config.toml
d_model = 128
n_head = 2
tie_embeddings = false
parallel_block = false
init_std_qkv = 0.0269
init_std_up = 0.0269
init_std_down = 0.00527
lr = 0.00451
beta1 = 0.95
decay_shape = "linear"
batch_tokens = [16384, 32768, 49152]
doc_mask = false
train_tokens = 116100000
Each number is 500 + 50 x the weight over its row's rms, rounded and kept within 0 to 999. Layers, rows and columns count from 0. Numbers have three digits each. The size before them is the row's rms in percent of the matrix's.

# layer 7 MLP down, 128x512, rms 0.236, rows 100-127, columns 192-255
093:471550502583622481525521466454544526575508534401453534536588540470522547400424451524362613564422539474460514574481480499493477506552493487520513562528484477452493568508604464542552402462586526
097:493493473389581497495525542475508497474471498503567408492564468397459442490504481448556477491399547541483554583513519478478496543491451493423397501475473506497531429542487440579508417529512518
095:487511580520550504532481553589518514432543526506512472422526515545427549478473554500617482451339510504516503527492504473529524524576470481496442487428479413428350479571580582465448552523443546
094:472551442513505419384470513498518467552589532466441463431464449583456440515459569424475607500510447606461581390520524528481575478436515457488514442513508467495478436458500462481528495531476404
095:485521430527516522477481616488442518537442601613550481521465508378530496448487556523457437400564480519514557548559499520474496427536463495484547515516467518518534524445599472442506453472461522
098:502554441514528515484516446522487532506480435484428538555615529502483559540497554489493414577475455520475519447453528530522554479456488475464534496571519414493457510525397545416474457536576555
105:492595479518503497557406481481466419541536511552408535556457426423398517500579525426539444500410521494424563578463517521538486438511438479481493515454459469421480492417517422491454453492467509
094:479521504406363577533461430417446441517531481516512508461554548450514556474603634594352524540499492533482548512489460486505490476406479520512471478492499531524540535467475523547419488428638594
101:542539486498502493532479452442513572472434525475543524514552489398466558450552478513548527564437492433514580490546561439493521495470499509458504501481500530511422559434426463483406481496456483
098:447483407519548470557429499493456439526485506427521537534417471445422499557476542462494574346503499586406395588564566533446497472453427494599469537493453457609446499485542440488463457511558562
099:502579493502555422525504662466525517415487494485632510529538535465568570398439600464502366420473511486438429515480529523492528472553441507502553557530495496504528527460493595476502492584555569
103:553514521500494476548517538494457452489358412417511433509577491531486514497623505544580418501565487421534621463444499535539497426621493549591513469485498491532538663510584535551465526489485505
105:461429485534487493470511480517516491486561482534514502673487493444465468444486426454513519511521504500475460467460482562533488478495492555420415448475464539596526551577474560442475460476483463
106:597423534531516441421497420532516554554534632399415432499524514522619512536514529489444393579468506457419434475516471481495388535442518463433521522549516635540451498426455519573437533535536469
098:550569481523499445581484484576503579451549539567570508558416536414477462436519556531477394592485504444433487550451531510490486408491502498550482543413472581462453544548502457527499516528515467
097:560469470502462477570525549439476466456478482485520480533499500543532519513496517509612425558469591422601576468460489505416539493488507509483552556476517471482449490499542511458475548606525541
107:522562575459487472490446525567497474515483494437509464555452492455488562468508491527621497520501467597524500534475476542533442495440524538435479564472455477596452558399592507457492518501558545
100:422471494565417507498501579557522536526497529398475490489523538470499446585504443390513435535539356464481441447508504566593554575503509527533409457502506449557438504560484509456449511480549505
104:593494524475490503439430471480624551491500550465508494463578498517530426501493488466549525545555485502562475479536499432535444593444521579468522496411449537476459512470476584586436529505484480
098:499581510559527561510533501456558547496495480452516549531518471525474490484502565569523471389469490587501463488545529530491448489568540455508460443547499463458615565509458447478487497489549581
109:423514586477489448512440502539491516558558537516501474541504487504517470441506434511439399568559681441422534442515514528481457432522537490461502505479515514488437544585480418585532546498531527
102:451510528566516442454521482529474475408466439388521413542494496463501492452538509522488555445599470595415594526463405576511469515473546487504463460489512432595507481477472428449521482545461525
108:493476503458490556418460460512529410487497477544461479462474428544520465465386518533464482503519607548481512525560480556456546482582526516522450515516453556550453456572477521477455508560564544
099:515455521493479446438533452449477499544532379480491354508482521430524475421516521487507491605418529551597534505435490500491539428478514476576421572454552532540382549478481500462490525485460559
101:421382502451447440442541478566514372536492558531522434466443540573487501584556527499504498509473401404501514533501555555421391570437432517603581540462513474506429529529436494536359486464440516
097:493330469543482476545496514480444528512482488478464519398493520659434564546497488441528457472559520567553482479480482550516513478455451515501517553499522483577497602399460429452522485509511547
097:478442580483473482431431532445565547559480480441519562477444531564520559582478529533494462525484419391466480536522471474590572383565451456450518514480537544564540545463641435467510430422386552
109:493587527461452498316438555545504486438442488653612462506490485546416431528542499396520440488438353517504576523470469493499448478535559543575352546518483553524623499489503561556459457516477508